Each number is 500 + 40 x the weight over its row's rms, rounded and kept within 0 to 999. Layers, rows and columns count from 0. Numbers have three digits each. The size before them is the row's rms in percent of the matrix's.

# layer 4 attention value, 192x192, rms 0.0992, rows 176-191, columns 0-191
087:473466442454529443536562517512638511448551457497457522498479539453516457497480500513483482551569498459450552522420546513440538480527469509498427537427470479493539472478496501436556444471481470488417497518511497525447507531474552456520494560462467499485509437531446531443576543533509545538541559499537511573555502439510426500468457592473462457481542492528463504528537478568550422475474447447478466521470523485518477581516521523521561554543528503543546521572513474490487461448483525515533520498583485467497450451510443441518491515503544534481556457498448511484468530519426494498
088:543466473543488595474439491492495459534486497508508457488500468487488429490539559538515488462436454448514531480501509571549460536506468501542548522461376530492517521468470545498510463449514527405492566470462413478529479481566510473491467364539499556534491542562491461423528493464506534533456552482490513563478550582523575483523549453529532560524483448501517572561466593514499546492483472478492540512524486545499502505495434488496526531484487521528516447462469491518480492442484535471577523521441524499537462565490442510498479453520588484467476460552481485467510594547469503471
105:519502496446561517467500503573552518399482499501452558473607508481537529529441452517451540497502484524573563515482468507463427530437448489504461497518562512459448535504481453511503459531473476527493529538521513562489477520465550520498530460486510440453467551494438512452467545533515518513557510443487552516474468509543491536496543569460477487513526420563498568468476440518450493552557527503522462565548450478507442518524489495514486512531542556552480566563449438495484467558536602561455528488545432457507494589474435447484485478502529564507559481549465450453507567516555518491
090:494498511469556498437456475487548585548502538528578488496558445538440485481506538476485514524498511501450459502452511536401463494476489587522491547499486460471493550534409498532497612518571600532486585489461484484496551462587471545458494460555550544460479493426573532552506546542500463561460490486548434482444612572444517513538481512438472457489485516472539514585437505426516474485504541452499515551508455541436504454499520455472497466477494502520496556467507528524590532500489534469517494504490489506463495534472539508507519427491516484514441496515544506493523501517511480437
085:450513453521517489501478442467504506619541391493510506487555461450482468471467522427479488501529475425529418548412512571488454470496525567573508487536504517490580445528465456542502517477538536528508502451444480476513523541492465488490473479544474473486567411498564501500472476565508526468434486454445512508558511453474552518512457468488467439466468456525485510514504555539491499443446559466541511491477523508418533529536493529541531437512474491522490467509557537520623498425508561520564562492487505545426494491546507506463564531537509488506494560483504477465552406557496516510
096:500511501483473507512487462524491436555469584434440480508455531500464547432503452542514574497502448464504452555572555482421502487499485427451505473453500606509552527530497473496433536521528484541535415519519541506510519437498445530478527430479424445471518514418520543482496515518429491479532456528498482523499510486453485535477519513440529430505504472504450457511489458561480496513509541403530489466518491492496456445474388519505501495562458577502473522527438449468492479459467456491513492420511493472510569518549516481570448524537563580490490549534506505464550473514581571549
092:551524530481577527508551553480528538479479513477546494538480444564509485552519541429497477443512516545429530514482516562453471433473494539524512495539503470508532450530528455532455494492552479499485625513488465508489500449482433547450467489507606456486482476541472420610599424533514492558448469553596505513483558471525518455509466451471542527470477483523513522535479552502561492483466469454526523464429498516542533459487565492525470469439508471497565476428535548450522533516499500536534565500464475502451431523438511511531458500475448483577489580502522551484463484537494468468
096:494539486488507469498433462509546554570504554496557549520601516471494454474523567521593449595547475549460551539487465520497540507478554457548548483457488509465535550544449488502467504487467475475531488484412455509495597534493427520516519476535516466502494468515424546515566501491511550588431496520523452455488458521529502552477538491475515538502505516523464493564446461485542494486527515541507466469537535544451511517524532518515467604486479467551519453455578394481548504420480511454480535478466429556468480554461511558427504457523533467494520518582487467514553547540483506487
084:511524473486460531541454454494440470485586445540396509448441543455517538473545452527504425503533518477446457472498528443488504506478491534527495506510564532526424475498476443504517519428493538516548530553558457481524506482481419439492496465528499577503506478532540442468515532467486544468497463566511510460515517538469465521513514540553562566601445541457552484499497446489510489496563470548435591479521559424484563441482488555549550470533536539479498509453518520460546500548486457494504437525449499499527507464471535574564509502505455499478412583488556534528530458536530542439
096:455490467441426507487510485494487491511485398469522479451400560521427542572496469538479470459435486417490542482503501495544456467520526515479516480523520508501507459486504535527506395428520449505455439438474432451502502511548520524564507533484507551540530555532525532526462555454464467465512484452480535511552444461557495464526442460580528538466483477458550487415617513526452416397503493533497464501495467456478484527448496459550505514492467546405504514473455509520486510482525475496469401495514526455477492518491512526486583446548481461578504453478542511513511453488497472516
076:557511511532433505485410560495486476503522542469525522464487565461455480514507588520522466427481494462499514581471513530496538509513400498471462493457455501511478431459458521548525462455552435560453424498491519428475503481511590464501472491492516567535515490447417493449458464574507482488504480439599549539526594532529507422515514451520484436462513425533497475463526493491466476447426500477474536428570466436444513551446488543484464514466534489484522497539575480528444529524492520485537463550467499477534477514478458477500499483535464528467591560508508504466497474490440537456
081:512531554474476453471518461457490579494506551556596469491480455499472476512478531453539474509546497463432483512471529560513444455549534480500514482524489470536521515494444470488571561525466511449538529419465414523512545498543417518471469480483557481514542457501506552548498510496558447510391515491554466450458499431475512541534513444461483461490554491565456500478563411443558544464461518444484522501490442545399436469483524473450529501478459431451426459478485505542547531495469533476522553505487467434514497546499560519457522473471470433544505512509502533555516427574495551481
085:480463453528414505490479466484495480495536509448488511504505529506534539433504437507540500569506508459519514547538491396538436464518513526487487442525525503475504524480498465471444472474501551538516511528530523474513542486515480431541519553594495630493469438562537435517441477467405451475449446491463609532467544500589510521552485531505474503531529527412515528442532555496474525517442512485524528553548503454388502521508507406543535507474447528500510513482485458499540511541561488502461444494539420395560565527509542502501478467507487460504481530560535501486515528475462509502
090:461487460605519453496540442463512475547452506469523481468399511521453542478498489592487532481517442469507568531465518510414480469514470440495524595517450578478573484487447541487485490513558560464504459487522508468490542502479498514469510491474472489532458488524476442491532501554519525535474537479469472538523481516455555510483474532546554444413494542460507497489453502514547490392452572468534469487462482523521518531508438426493457475466452512502529494525539482586509455451524403501534549544444515516463539507590538520494525509530539501534404475536500542433472500603452463480
102:543484447497474538479474522470470525420474430479515507592455507543460481461517484545509469509504445447610540495471486554528458458471492492422530499526441516445477607481528516454480493522444509457459513469492517447516468503550568496485472425559462498469506572515481542520419552505490500463568564512456535554557461536506467528545523452455522477514512458550526467489461538515461440486496546493539471562527544516467473481490487488477512489468439553485464438474473544548506469563527496573514427511514588542456539460469509490470535473503525512577409411546479473483473489583495430501
096:476544563536483542544443506441483513594502421502503513526477531471491477351496535464453490621605492493566492509467506486542477525507550520508504489485476514534429488445513491511493534490484534489457538523466450445481559466551456534497544484581516464471430470434584435527484490496471514530473501458434515471466461497484508470501458470531508523512505458465498519524514559509484543455542548497496580506526504549593584531488528544541444515477465498526506471450509481493551506526430511441571523536460499560510503490575526507571443465475523426484456545492528468444556465499519474486